config = dict(
    n_layer=11,
    d_model=768,
    n_head=6,
    n_kv_head=2,
    head_dim=128,
    d_mlp=2048,
    vocab_size=9484,
    activation='swiglu',
    norm='rmsnorm',
    norm_place='pre',
    norm_eps=1e-06,
    positions='rope',
    rope_base=10000.0,
    rope_fraction=1.0,
    qk_norm=True,
    attn_scale=0.0884,
    bias='none',
    tie_embeddings=False,
    parallel_block=False,
    init='normal',
    init_std_qkv=0.0262,
    init_std_o=0.0,
    init_std_up=0.0262,
    init_std_down=0.0,
    optimizer='soap_variant',
    lr=0.00377,
    beta1=0.95,
    beta2=0.95,
    weight_decay=0.08,
    lr_head=0.00597,
    warmup_steps=41,
    schedule='wsd',
    decay_fraction=1.0,
    decay_shape='linear',
    final_lr_fraction=0.0,
    batch_tokens=262144,
    seq_len=2048,
    doc_mask=False,
    train_tokens=1100000000,
    steps=4197,
    dataset='wikipedia_en',
)
Each number is 128 + 24 x the weight over its row's rms, rounded and kept within 0 to 255. Layers, rows and columns count from 0. Numbers have three digits each. The size before them is the row's rms in percent of the matrix's.

# layer 2 MLP up, 2048x768, rms 0.0863, rows 1924-2047, columns 288-319
099:109108132094146102139146101110133147178163128139125159141078113154116146121094128137150173146111
107:128120120121130150167093114121114154060138121113118155109115196140078101145120134141140141156142
097:114135072124106122141105132132154136144126134144104118152148104079124110119143180115118106145100
099:110148144181122135166121145121141118137168114122142123142106125116142120131136097112191138150115
104:141123129131109132120152138122121126123142209125163141101159089149092125087118137159096154133083
104:131137092163136165121141125135141158094114124114103112095132138116166157114164123141161086128187
095:102198096100090131102091141138143130173110115179159154146138148138141138152134135147130139108115
113:076157118119094129160129121113114078137125115087074108129121148163149121137090166131146151122106
096:101105134087110148152135107095145149095077138085114127106125091140143099108126126126124161100088
100:081144085090123118094174152106149132122162128135077114124129153121137092105110107092152144122098
100:099175107133142145075112114138175141127095120066144140157102121129106171147125138127137119161154
101:119122119148168168143166140167098174151122135131105113142093103116131152143138138145132115123126
104:136141144152199138129130068156114115156104108097095169164113139144165123105132164141163138130160
097:105102154140124126129134129140113141143175137122098139117131089086111072132167131114159157158138
106:131144113145156148134160121166096164143112177136118153144145113113116083106108081101144106110167
096:131133155154168146092092106091102142097142155138165145090115133127129163146123140110088149130133
103:138164141121127118148084121093125153114129076097124146107111103162104107130177088098129090139137
099:147126151136108145134086127087131134155101152144141118155151167156147131149163084125151125099125
097:133122112132127119130150071123169103142134095140134128130103160089180145096143133106103166127151
099:128132139104087157145151160140101141120132109167146152165174190127123149098098153127119137107100
097:129204145127135133149114129155157110134079140107110109123105143088149156123123132088094152129102
099:122142116118100165129162080135146092110182153167137133112152136192117120112139113152156131152101
101:085149115159085190129174131111117111104131138095130158135123055084182121090156123129126117134075
098:097124146145097162129095166117127141110088145153141123174161101119096135146145151146115131090125
099:118123144129123102107131117160153136134157153123066107126113153123093153131116123144145164120104
098:109164143130123086139143150125133085116126123101172116132118107088091110124147125087146137143133
100:120116101128105140089113119126111118087129126095157138116130100153116107117125122134132104159138
098:131120124094153121160134096160123100116130144156156091177118130123105121130091137097094129137120
102:106097132150105163153077133157108105095126160150091115136101109148127097145132121122172133146108
109:116068092088154109126120156093164126128104181129149126135131107142134087121118153110075140137128
101:167121152100083135128182134110167128106138094106169131146129071180125137147126121136112119134172
105:097157125132163132138128078155113121137145123099129141156111158134076128151178176114144158098105
102:131112171122104125106106123130141109142135098095135144194161137160099137136170164089128087131084
104:102147087116109127124145091131125141144122134159143073158141116130156179109129128128097144124142
099:143144145141136123146137171129129134125119108103108116114118095073118137108145115128113131140117
089:140120113137139120164150109092126135123097100137085198091158110137134130120139111117119124130143
101:188132159138149098119141149143140115131129129133122077127108086105127167089130143140112110128123
104:130107127143127092144139090124158142118181155100112133120067165110116138147103134155158094155140
099:082141158093148162100183158110117152138155169091114122130165109128114115159104097115106118165149
102:146130105144163137172125114122181133129155121117112122140149136078118172153116130080117138101134
099:149125113118084149156113102080189134158137111075158141166104133130124104171126132163178132164119
102:147116117162131154128158106080098116087141143097090142175132140061110125114163109118147137170157
096:104141122141127143078087119095120124093142152139145125135162165118106156103153133120119132177167
098:201088114134146118115088122121109123103123129150141126152121078097152147151110152159118124145138
098:114110137111154186123175146090145140140137103106147146134130083104118133120143131142142119115143
101:134083137125139123158171162161128091096115133108120121135143155221074128124137146128118086121155
094:150125121140124087111112155109128133146130137138086140110152134122101119130144105133100140112102
094:108092163134134122097100123091094128175129109123107153091152129127117134140110144143130133140112
101:095137168085139110118123130136145143105113134118098140110121153107122113116122119118143074165085
101:129135163115147115103135099105106136106135105072138106110113149083104154145090174124144121111127
101:132136115129092146140123149141102153158122146132139130115135133134136156152127124143145180113108
103:120122139182116102131168127121106106085111127111082122181155136160134186126120122125130141106183
098:159105146107110118195123128107130135130141146090185133115172142112150115154125109123150124113154
098:154149146095163110110132117116114102161148121160138127112110178081125124117154105142146149058105
101:122179110095162127096159140123176123153130128103159096171089105136140099081129118099092147118120
096:114106102183127171114112128102136114145085103117088122088133100119071142102165164171128187107115
098:147143105106115109111164102161119105121207154168131143160121137113134128131106116147136152177113
099:100165135122085154146134132143142131164081162124160112111136165137110132160131156178138117112144
096:162130122156130087159126147092169104153110092115114131084117120118109148109136135156158134120144
099:120085089095091126108178161092139122144163118116136120100121141148119155122168187163104126125118
096:116176130124124132166089124097123127146147108121127140134091103133129121165130164122123134151114
100:134138124093113131125114116115113147144122110120121124133127140133148130111146113131170165107117
098:122170096136141065123135102095137118129105103136157143176090131112125163138105141150111120123127
104:130135088132153130127131127157134113133140105065171148135158121145125123140158109115112137130141
102:109170133141171111111146151110111121149112137097140122118094087153110143113121111133142117131129
099:155139129209127131127135152128144092106130063161148109144165173110107167121115129145117137115111
096:118103119147145124121165085136166077134100157119120101101151133132121146128116139142134107132111
099:122091145111136139142126139108123101125096094139112148144087091114136092159116126115120137110125
097:124154091128118101076105120093127136106139126100170125149108107109166097179173139093142144126142
099:148099117159127144117113092148081138149087144159111144178160153103137127163070132115138103155133
100:103139064158102145134108116131111147174118173129180108130099130147163106138110193158103114122115
099:130129124117106080123125112119119117095147148143112139136131110152101104180148116139110108174124
106:140104111138137138146134150111161113124103091142134130094127129099134143164152120142153115078154
102:150080111120097137125116102140132122145111107123114125089113105093153126164167087123148153122173
099:117158115140107130140150098157128174153117114090124129112134098147106165112134145151103077131063
096:173179092125138111132156176131122131107166126101128189103156077139095111143117107106147127124089
105:105126141077104089127140128128115108110120091109133087177131162168153182149117109135132114122126
099:097150144098079118133083109153083159125146152154130114118190119119113132151124080077115166160098
098:112155130151139118106145134162156092097131111091169149123130132145113159082120158139199135109134
101:137157116131151151204122114126147113119146095147110116112156175153130177159091123114166115119163
095:144125137123132097098122177079116139192148159134139150143126153140154175121144094121152136151109
097:123097107106148159134133138117155118111119135141133112113133098106138122142118181116099137123134
101:099116179129114103126144059152149130130108163080142141045153133139153127157119100106113138127101
096:094151119168134115155137100147122140137129096119133135117117092139148137125124142060122108138139
100:132150154121117183110153092164154116135120118131156116156113152147119165105131127142153158155135
100:168081158153117160126121118122168141143124114196097103136141122125090129149144123140124194133119
105:132034115152142158129139137107102126139148139160127085110134150084122140073170113144087138126150
099:102099098139184150111146130131121153131123147127093122126112122118138137140139111085145133163092
097:115106107183176102103129149170121126162132127136084156156133093144145106115143095119110150096111
101:079077145113108108162117108101134171085155111121111103150131142136147121142118129128108137164119
100:118124098109136139100124085113161108143129108140142103111152107120148127092109125139115149134127
096:123112089133131098137134131148160135078176140119146157107097122092132163116131117112118133106110
098:097102156127112144111113181090148163133129158133113173108128153117088120134106117141075097153136
101:155146116113123140175140142100100143109098110111168161120127152159104162136147129106105114149149
095:125136120101155140159141142111098115127126093159154134117149071122120113159136131145125169164117
099:100107126101134168090132111115185133092091148120101148181108161079111175125121101111111126099170
102:129111112138133135108129123140132176155123133103098144170106129136128137151121156114098110132129
090:135114142154112129080127106100184121100126101137138118152140122080135144083107162091099129125068
094:132133093085105179134186143117125153087150106104130148134146085137164123121142127114130125115128
096:143152177078136117134125116168118159135162126073160083105131137113134095108103173131122120119129
104:132131104119115159139114108097131146120113126145099139134155141101142102108162119142096087157156
096:148199141112079139120145083147135119144084137149160156188109132125130117153066132115134143202143
099:173122151161111117116125144123145138146132143136138141158114069089141127166136118112171109137088
097:107148112137166148118094145080192118148112134177125119103101145133099142157131152118132145083131
102:128125137115128136126135123157117103105166120075152128121140095162174154127127100116145157164129
102:114086140155115158129135124127121109131095170117092113110131146139130122115142151113100141106106
099:123081158127113152117098156140138115116105086138130170162131098165136100110130162125146134094069
103:136084132130141137118136127151092121143160127097155131140139098139097126115109096145108099146130
102:120109085123150106143115140133128162143153123141082107124135136174169157173153149101125086136159
100:094145089138139148140128131120119102164113114120137110127151121138114120137127120107129172098135
105:114113141111075080092140164127117107164165149135113147150141195078099150080139133108145107129105
098:102126117092132113137136135153140134097113125119114156138148099086117105118127135145118101122127
097:119168122088099119122123192152136096135178159115109161155112157106103160160096078134122146134143
103:104128090127091153117113120141143133121113165118121126129125148127180102123148118129159128118095
098:139128145149113121117086105098157126117137123141159132129129145112114142123118120123177143101146
096:106150107171098115098126122109119106169148116145132144112135123152124155099139159134126141132195
104:160106141109122098088138166096146127117137138097119177099120086139178116128129101128142136137131
097:113157105123152133116131143122136093109117089139124106139138118115093051157139070120152130091098
098:180133129102154137086093118129154073133129170126171102125077132086108131098158118133138146153099
101:168161139108163136150109127123076098161147068162125120162122105144111101115130141129132087165126
093:165135139177103136158107176092140120117138109142139142143112143177120144154152087172132122125120
100:134121111115120123135078117126112115190124139120101139141100107107153102163150144151119132079158
097:157158161123154104138143142135090127109110094106137146185105121189119126124167138138089128133142
101:128167100138134168099188111126144141152139139121138157151127163133107134117138146112111122106141
# layer 2 MLP down (transposed), 2048x768, rms 0.0838, rows 1924-2047, columns 288-319
102:118104080187125153154123125155101155131134095160142148141167130123137144121152103114116130152126
102:192181104143116166075126160156137127110102152137133147108143179152141158136077147118176129129135
104:153142174096128117167119143135139136094134136152165136154158154118089140084143102128139097116123
097:167122166138106114167149115149164167138158107094101173150122158136152136112141133102112167107160
103:128121089120091146129146109150136125131104146114139152130137137130097117145109124108123140169153
103:144156158107112178118113150170129134112165053169112132113088118148112155105095118125123102081144
097:113106132134142114180114122139125115142113089137167145084124123094143158122118151109130094114090
102:105109127138075138137136150138097140154106145153104083107099145144170118157080163160102140145114
099:111111167154125112143134161132087147105112142118126115136117130087152075151128114121117132142117
093:159148159164144124171082142118093116165105150130129115134111116163127092153127098122130110101156
101:147140097149113169133106128208148148133104075147173107095087090133104149130128163104135148105103
101:107147167151128108136091100199138122108108114081113122148161147095114151144112161142124109113118
105:132123085145171145080125104151126108142113134141157117175097112131143125096145144146130154129133
100:194130165140130120142125152137152118121098105166132121133120143123168110120115138157140106133092
103:139155126098146155125141114121134168171141120134145120131111107054093148122117123114130130148114
102:169108187104131172114138111165153100086119153149111142119172138132145113188106140077118122109127
099:139071105153136149136080135099146082151119158163102124143144164144123126132113152065146123147108
100:112154124166164098109116095146127153159117101145113141119143162150162114125115092194145144149107
098:121123115133156104137090110159097132171109133126083141126166120090145129147108116133126142157108
102:141141112144126165170131119181145122107088134138137127117120106093142123086149180091107146114116
101:145160114114099113154101152170117121108107135145137152161143123105143104120149122131100139149120
103:142119082100141115125132113092081118158167191093142127081091133163145103149130105133163130108130
098:124090102118142140116156140122132116121112126086136138114134090124124142147124134110120141134164
100:144141154126115129098133174135157140132133121117109123093148117167154144151116082148124129091122
097:121125122161102107108099164144142119133093125097125137152150102136090170143132091151158158141125
097:124138154118136140106123111129132105134186129134133121111121112158111166094091153075136102153137
103:086134150121129152090097116162125162094113116137131136123154111155139140148070123115127137102148
097:133102132143132093103119151161136131162132133122134140146129168131127109153084085100126116110124
100:101116120067091116134100100083154151115135111138143132108108136159165068144132111143127121158115
104:127074139146139102104133162119106131138152145147133130100083156166126108116121129159160097124149
103:131107138116091129111165144084162133085164090095144138119104090158135192126177132105125126131199
093:139128101137139098130143110120092114142130095118100169143147137178105114139123171122135124139101
101:137103127110098100133140139095125110127135136156126106130158109118078139087174164111098111107096
104:149096124121157128113132113081129134153099126134130143123146153115179120143171147128109131129137
100:122123124145109119136126114134162157121120129141123141160149122158130118128104141141130122113191
083:123152161140095175135115118152133117113117116114134147078145172095136122123055097170129112110135
098:150089124158158125106152145143146104174116106138161099145094119137159116093139158094156081134116
102:150081123114095105120134141162140110127155155137102151114187104126157148160172107107117140160155
100:123122156133145141167139126086147109131120118145164094143172110155132130134143162134111139084139
101:142145153136118159112178141144155153102143112140117148190125152153140134157139127113091134115100
095:146101096120130100125119118155142153146169100129125100126138141158146089142097131119134157161124
100:094095112146129063124116125129153116144141156115121112138110110119160155149105111133129130098148
098:116123139118123094134096121133196153107144148137113124117134110131156082120127109110157122138137
097:126141172119170162142116115129129171135172162122097110121146109156132158104084144122096121130116
102:184188131118141106123119148146099125159131125086084139123105100124119123119140131112160105116130
103:134071145160122129130099142136091154111139139151166118129137167127088117124123135081082086144173
097:156141118128142092162144129117103133162148168155118110156114126167123163105116111100180114177119
098:140100132142159145182140100153122082099111145135122126126090155120134180143139171098151146173131
099:126130132126167123135133143129128105108083139095143165111085132153096091124103077129133133067143
099:103150163143142170092143134155131154143110139103178121102111106123110135104129123082148143107144
101:122136117087146105116104160154157133124121120129156150149135131112125123137128142164148127147095
102:156119114146152109094089132141110119100131134141121108127150097112142082152121155130133151135110
099:095098045087142198141111097151160137121103072122173113157184123136143129094148127116121141136127
102:122171107106122112126153106165139092150082146122142121111128120106138159133135192155145151135132
104:139120148092114149096154156099129141110170106123064127112106133090155152136179107143121113123147
101:067085121108100120091107142099118117096121114161123090117120144062125098124096126160143132115120
103:131101115125106173164139150125086117117111138157137118154089096110105137122119091098135150159109
099:147138123136092149112147128113115131079097204150120132143118144114114099125107111119164150141140
098:124110122108177164110140125122127116129136104112152135151092139137133171119135114112113125131131
103:130104138152070127103156126106162128125128137124175096149109151115133142169124117123112142092123
100:134124094141169069114132132139170142158148114099160080124085134121145084113128119158133127142110
101:180156149125092104163175122157131147167102145152100118164109157133106129132162178139106157112165
100:140114121136127074131132099132167111147106058118152101092118139103090137161143122102112143187079
104:126143077088117130125153089142128110094127126126097120135166136128149086107095094117114130114145
100:123131160136101117120119134163139158107148151146107167111152158145127109068125144140112120153150
101:137086128155118104144083140113150101150137109099130128113132161095108147129163127110162151153155
099:146166119138133108100104128130123151098146082104088110117167118168133153121139110129106162120143
100:132079122117122103105121121163117138106098129088130143130128132174097129139124142128140201150144
101:158146117120172135148117136097149137124150118136102140129125086130077117139181093118128095128136
099:081136081130138128168165097106081109137147133105116113119138127104132120152112082128136109125152
104:147135143127153155142124147169109166123133145156121146106175121088109189124127152118129129133134
102:144153136088119107104125155125101108112127151106124142126139128137110114144160095148154097073127
100:132117113105078166131122148130151112135089148100136120109083122114160122157119118112108087129112
098:142133137095113140158138116181149165122106137088102101153146130119160123108131149144118086137148
100:139180089128117148105147120147150139119150144119093146158130162131165113184130141110118153138172
100:098166146128107106121156132076139101129122130157105147110129115110119108158157133114146108092134
103:135090183132164146142092120122148110114111158136122096139102152153142082179118086121142129150131
097:150148167142125080176126140127123105104108129111113104096099157105117141106115132130148125122162
100:149142147158128136100118116119151139086128110161101136152164115087154119140096129126128131104108
097:137120103124069121137089177125124120136105148125142160143097144133095068093119144140107148109131
098:137114159084131102139114116102131164122090179139135137124161143075117100110116105102137110198126
099:135135136117131111124114153156103130126130123125117121116121127146148163138092126119148157146129
100:120093128133134140145125149123131131108151110156149084130150173113142157153138149138161123148121
099:137133176122121125126086125127143161107165179132121125134137107157135088145124163105157148101114
103:184114129128126120138131075099153104142131132135113112164114151099149121099089138158132132090144
101:175097154168124145167113092159188154140116094122147098136084105152179107104120127151097154143082
100:097151155135116135147072140072151126176117124107176132114148140107120141128112136141125107155103
099:145139155150108118122121165122135109145090167116118094096115153119119138121098121115112117102136
103:109089114158134131116117110148112125111139165112125071110115126124106095156150176142122137144085
102:124143111127160137172144106106134153114123103111103115121149135111132106100149081120115127111131
102:105117163099131087166153114150157149087124115131106110094113159121155122093141108146136111129138
102:139097169114170112134106097120116101147139136101161097139146105132113129085115099159103129088116
098:152168120104135130119195122126120131117114124105106147127140140147164128133171114117105102103114
103:164163175099147144141129130095136149143129149134146137109110112133112142154116147140119091165146
097:130145145114155111159087130116140135120117132110128140133150145110079113091096129134153139151093
102:124131112095127114108137102127124100096175149154168107123125167158133132161163119098115138104158
101:157128112135111138070142135126106130157153109105132158141094113106147133097129112104150104144101
094:123128150157155131091123122127133137101076100135158147129164126121149100138109154085118149123134
101:112145157123137112166101151107124136102118113123109117123130095104114154117121129102122138168105
100:161127151123135144155128085138102161108121139110124143091144129184130149129118091160154153116104
098:112139113131098141132145123198122104173150106143159130124150161143166137114170120178099137087049
099:143131112134079088122062111166129091111142150093102129169089156149158132138107115102129144133110
096:130148113176127087113119126119157143139120132122130093144128130101140129175134135121144127135124
101:152139124114126120150094124130086124108137085083108129129120129114142195132149161127126141093109
103:140108110077134144126132139091076112101117139137139094039139095124120112153129106158109131123121
102:149126114170146165123119141147094122132147127154132111163164130121128145139136140165157180142156
098:142125157120124094124142147154132124091105133128081180123093132118118114141140120146143117141128
100:127149146138120089118094103135126099060123127179156152128137136131121126165088118071149139172097
099:140102162112107184120109143083127097119129141119129104149134120154121101128172095141108125146135
100:114129119102095101152089151119130133152104126142122129108147165147148158122116139108101101104109
102:108142191132116105065107126143129110128129109134122133132136158129140121139129170095165133138122
100:130169130102126123183160102108093152125126108099132126114080137162166145146151101121140116141150
099:128087130119153109136161118105127148125125090137092128092121142122112146122151103149116123088126
101:123165125167104126121170136136125112126119118165161123143136186137143116149113082131088100167137
102:114152140116115091123111121127157124134085127137077135124169114121136135183125074179151143145154
098:123090119108108142159146165110140122166111115113132096112140163123124127097149127117090118116147
098:151134133101187116077156153154128167150105160111166120146126137073147106138098099112119140137128
096:095117101124141133122139093136176140138141116113102142144143159137123134143089098146126117169132
098:187130142170164102103121078180126139149131144119174085120131126125146137068157128098157126147146
101:115120125144149151144137137140089100112166151117123132142113121135078162139126163182113090090125
097:174113130111074119111098190131122083094154145112127106133126147127161115127158080143135125144168
100:112134109155091141145101113113100118161159123103125123106127149096165131121163171110123132107102
098:100159144128179120123141111123129159171152163146188150133135102132118116136150148120114150102130
100:126126106131142132127160125151116150141124141127090164115151118117104153148164156120144126143122
# layer 2 MLP gate, 2048x768, rms 0.0857, rows 1925-2047, columns 288-319
105:133096128149124140138153126167095096172155116099083087117146109074161079145089118075077124146121
102:143120158132117170099118134133117124160120110194116144130098072142097112118138094134160124105151
100:130091081099122101125112108117129146145146175125101103141121164119107124169100141154124155118112
103:111106087137122116089148117117103141099139151087122153155168135120118101144115154135088129127129
104:116147127142133151102076153142135127157106121108160159178189126155118114107120134122089166153118
098:161182121124123098090140080105102098154162131113108167124115120108138134105166177128146124082139
114:138125141141111135123082152148171133151133147038149094118129123129119150109122101145101101116084
097:160177152153146127127134090117130147148097117168122170142164133126142157110144166131107158121139
097:072132106101071099088109147094122121100132116129109141096181111150160112134128136116150079110133
101:109135115117155116101102144123114169166176166094118084094066112124127110151065134108096145086116
098:104146097120089119130104147154115097088138119111120115116114095142119164108081110074153104084142
106:150121144124123121116138105107142156102123134178126142115115151162123136065141122156156119157117
097:087124150134142120168152139132170124138121148101128196092144127106136107144130151140128135123169
102:118159117137122130107094141148134184106093082126104132151099154130154144111130115124132161089120
101:137128155152135148153130138163134128094165154090119159125161130152136122165154122154107133092127
104:114107157135115085122163079091162097113152114152152150132146102116134161092109149127122125113112
101:130185110168111125134121143127154145144150153121142113076122143150178160151086109112160136134122
101:125129120156146155145135122164129152115108126145098129150121132096105138146117113110148131149114
098:113163120115113161148105126127133110124109081174128092114181105156117137125109100136113146123154
100:098109124142129149101177148115138126119169101104145144122121168144111099146150146149113161116159
098:175145133148114158165143132127145115130145143136097145125127153169112137106133122094127129123135
097:149136114122100131112106089154145132122091133147154104153158120136113091097124129145159126113123
098:136158161164086104104125128161146142149141134150129090129158122104122123089156142143136148102111
096:151119127149104062107106138113126137133125089140135100181115127144180106097109129109115108159127
100:150122126143087124108147128159112150106127082157121126132113113157131125146119153125127132171116
097:116188087158122130087166115150092150107149141145107171197136142152135140115150076147120083135092
098:138130114141110124145096148126136132147125102121117156064138145136133121143108135143127138143122
097:127146102123131173109174095160090128096105134143115119151127121169094156104156121101172109131134
108:136134097113147139129103126177182125130120173097156143140132133144131094133137097112124079152159
102:161144141113120101114159155094123101162103151131136109116106122127107107114146185148128164125139
101:111133123110148143122107142148109104139121108153094123153134126097118078059152117128116160122090
104:138120122102131101158147127131142134111117141145140098121100147114102126109171135107176149134158
103:139185069130120154108104182139142110121130128157124078119173168125172175128110129156136124126113
107:082096150111108106102137165109153121128164103142105106144162114103098149102086162139144122139115
095:143097140115099143086112156141103136135107125093069159093127100074143175123112137133069163067084
100:171146117115124080080127158130148141075169116133140093090106115102104148118149098140139144115138
107:098154168153160132184112115122123115137108160119097137145102143122140153113136150110120130126161
104:133143102125098133132166136152108127090128137113122139101170144142145123138164100129096148115069
100:189130145106116163125132110157140117100120157128127125150141212158105087142143157112130102133144
098:124150162145098096139095105113167134140078093137168113097133129090145110160164095104140118172163
099:108124092110128133165082127129152137133155103126120101137124120136123109137141150131133098116122
093:176114154132146112181124078156108097147122130128090108111121137167133125118104123170101158148127
098:120079105127105114109102112136131133112114137170179089155145134110098142133124102151142130146128
096:105115103167160133140108117137130100110097090149094153158118149122109121113113117145085112119127
099:137082104101106176130115121132087162171097142105149130154109115092127137095122166112129126048134
096:080119109167165190124137104093124123116117090144131136140127124186121092134114152173145127164131
094:146089138125132088126067132134120151153094149163084155108138145113135119170118108136134144172138
097:081131132156089126152144130086172134177139157125158112130132121173150131123101097120071057108195
105:112135155121141122170096138109124162141111085164109132127138138150167122145085138109134170085075
101:096093110125094142163147138122087123158091135168137129140124146113145129142105130160102154125146
101:136124156088146097109108117142112132126098144174107132092097090120111126145146085130166155127127
099:166130144132121078139097119116115122111120138141120114129100136123098129163121107129088118120055
101:100097141119162116135123123154075119146123114139085116152135122111150168126120129154128084141096
099:127146160119128118139125117137119154088106128112118122103117116143135125140144126143174117156156
095:124136088098134159102107103148131121141123103111159169097125131178111119149121143101110104149089
100:141130157111129121166139143135156136121158088147136106124103126108088132114109169152121087121118
099:087167119123131116108137153147166153161107144104103141144125128106130094149152100120142149086159
102:156091105138162101124155167113196113117103078127087159136131153128167129123158116132153115162147
103:085097096118109100083129106133154173141167106149116098166152164076150118130145161140117133102085
097:091122126145123140124133124120110152094136129148108170109117166129108135129114128157139144130138
100:115094122141141135154110140140150125128125121131138118157109122123151121098140132161133071111125
097:091111117143126115134141118137127138086100071109135126151119122107151140112165144149119181144126
104:110165106121120151098094131177142179117118165068125111109128166151136148139144162135184104119108
098:086162128145166154163150123115136138197154095134167097163131121155139122108153141119068148112100
106:106128133147128091132166141145091094101119162118090131149125086096116136161163107121173109093138
094:099086128130107149098117080138161072176097173095105179119138123110131144124173193140115145152129
103:164124145115156130100158127164110136107139127129099114145158149143129138125140161128175107135105
099:117135121091132126124124085065163165121170142163126106187108131142093149084130123154138148155174
095:150110124113123109102157133118129135116130115173147109113150095155130148122110117125161116127092
102:099128115133129118140102121152138132102134085141127140169125120106161167121117112121118152097146
103:140127113147174118077096160141144113166074119113130124123133138132155121124136148140140154124096
103:160140114126115110102102130130117157157152101129134112090114132131143158137118122079169140114123
103:148125162173118104094111146104186127151146123135145085142122152114123141155106105116121106095127
098:130125117138147114107113097158126093151114099087076151109125119178120124113123087101166138121165
097:110140116155078084126109157116099158097109154115143172144172163153173153165169113143167141162118
104:154101132181174169117148136095143100094144112147155124114104128116121153169082110111178056158127
098:142130131117093150154127156134097151129132126123134188128175093104112130152131147116133146144151
101:101088152132135101123106123211141144145108175118140110109135146136142167103122133136131164189161
099:121134096100110099143152098124133114165125117108165119149166171135095163127152151147123140099097
094:107139122122135119158151153101151127119083108159127096111117118131114101100148178139108156114142
093:081096113167142151116155127148132113135141080072106143122169109115126122163153099112086130155120
100:121123137108096160189110153166113131113114110082146123121141114128074128132160130157148133119130
100:093107138110127128108088185137148151112138122130131140143125166146092083117099099145127090127125
101:147106141183102152134111116059152148121171117110094168170121151146111186104138091141139102162116
103:149130138140133112115128135122154130141141085162126111182144125135109131134126103111146140130150
106:144078137143131162091123150170108087126141125138138153135128081143116135135123136129116130094139
096:137098157086104125109147083084129148136138127119093139147107144110137134090127181138166111124127
101:155178101128137095088142118088111124144124178105132134152132152112120137101148173163113128137134
101:114107177181100109134137129140118137128088144095089141122116126110129131164161118111105162140101
105:146155125117134131138161140184135120144086127122137100127113112158141161103175072147185091132158
099:097140130141138111117151115127170139135160116128133148127119135108091104100177152115145181118114
096:104123131146159085129103149115151137123167133154101097123153153116149115157069116100147106119096
103:116145156152142145128118119122144154119133114101115095105094107146128112073154102045159098147137
098:115145113117133113115125128116143120170118155115151094151115118087144097132162115148153110132107
101:143147118127158100139203119097093128136110130108116129148141173191136116148134120159132119087145
102:104124124127128093160105132122150128176127110160097119121163109093098111122140135117130167108163
093:142105165138114076143155097109133101120168147144118070169116141092152180092123084129135128189082
094:156156136110131137137131122117155165185128163131146122116147108172106139157131096116103110129142
095:081102150120168136114131109099100119106151119156121129164134163101114120104144107080108098146145
105:164146100149177109162122124128147115144096146133113114099146131160100153099112127147117125141159
098:120129149161181144121152126126179120138112145096136089130106082132100150159167080123070167114100
098:147125109144133145142115102154143104103118138126098139090104188148125150141126140125087134092132
102:163094126075117111125140153140156139129121093169150188148156085093139125070126162142098117135121
108:159104170119123081169123127130100146158162123102136138114132122113175154130118100162106123093163
098:150132153101116143161145117133169155162157185061186092096119123092118120119100126155094118129171
096:124110139120101166141124144134129122125145109100126151124141132103151148149155138100122147168140
104:155132090148108175145129100094095132205131098125124101120123123124113137122143169141159098083131
097:114151140207142167089069090110129107111124103112100122157105114121126100117103154101116181139149
101:109108093144100124115119111145129126154130107144136120133097149133094109174116142119128143148129
099:158117126130136155131097128109148165076130085111119135145163115139134110139087135095088154115187
102:123117165150147167127140134107118142149111163166135110146156133123115125145138101108146094116121
098:123144098162169107138129109136121129123086159176140132148137110124080083111131149131145124078143
102:109116106076124126165126125147137110155111145127146138138159155125136128138109138117140169140130
101:116134131103141099103127140156096122164168115142121148132108147137120116091113155145137134128158
101:102111158114149058110122128144112119092119133164128104130148122144163125181134163115149109116163
104:108146113118145139129107144107117129159143105136176149098178131146152136104135147154121132142130
097:116112125151136143111103112103104088117143136117101146115142107106121224124135134154114093115143
096:122102129116144078135146129136142105105146103106150150131138135105108144128150161128144133145107
102:129140123137136125132103095132104113158117124168126096118153091145075085106096094169138102096134
096:089129115113136143111145157102111095125142105137118126156140129121089156125121111136168139136106
102:143126142109154166132157130160095111163182095164121079141139173137123157118120110125122103146109
098:115132121148117116152148135176162111090157094152113122147134130144126109105131148163142113107121
100:097149111131099157117118103127152122165180157140124114111160118124172154113137173116146153164137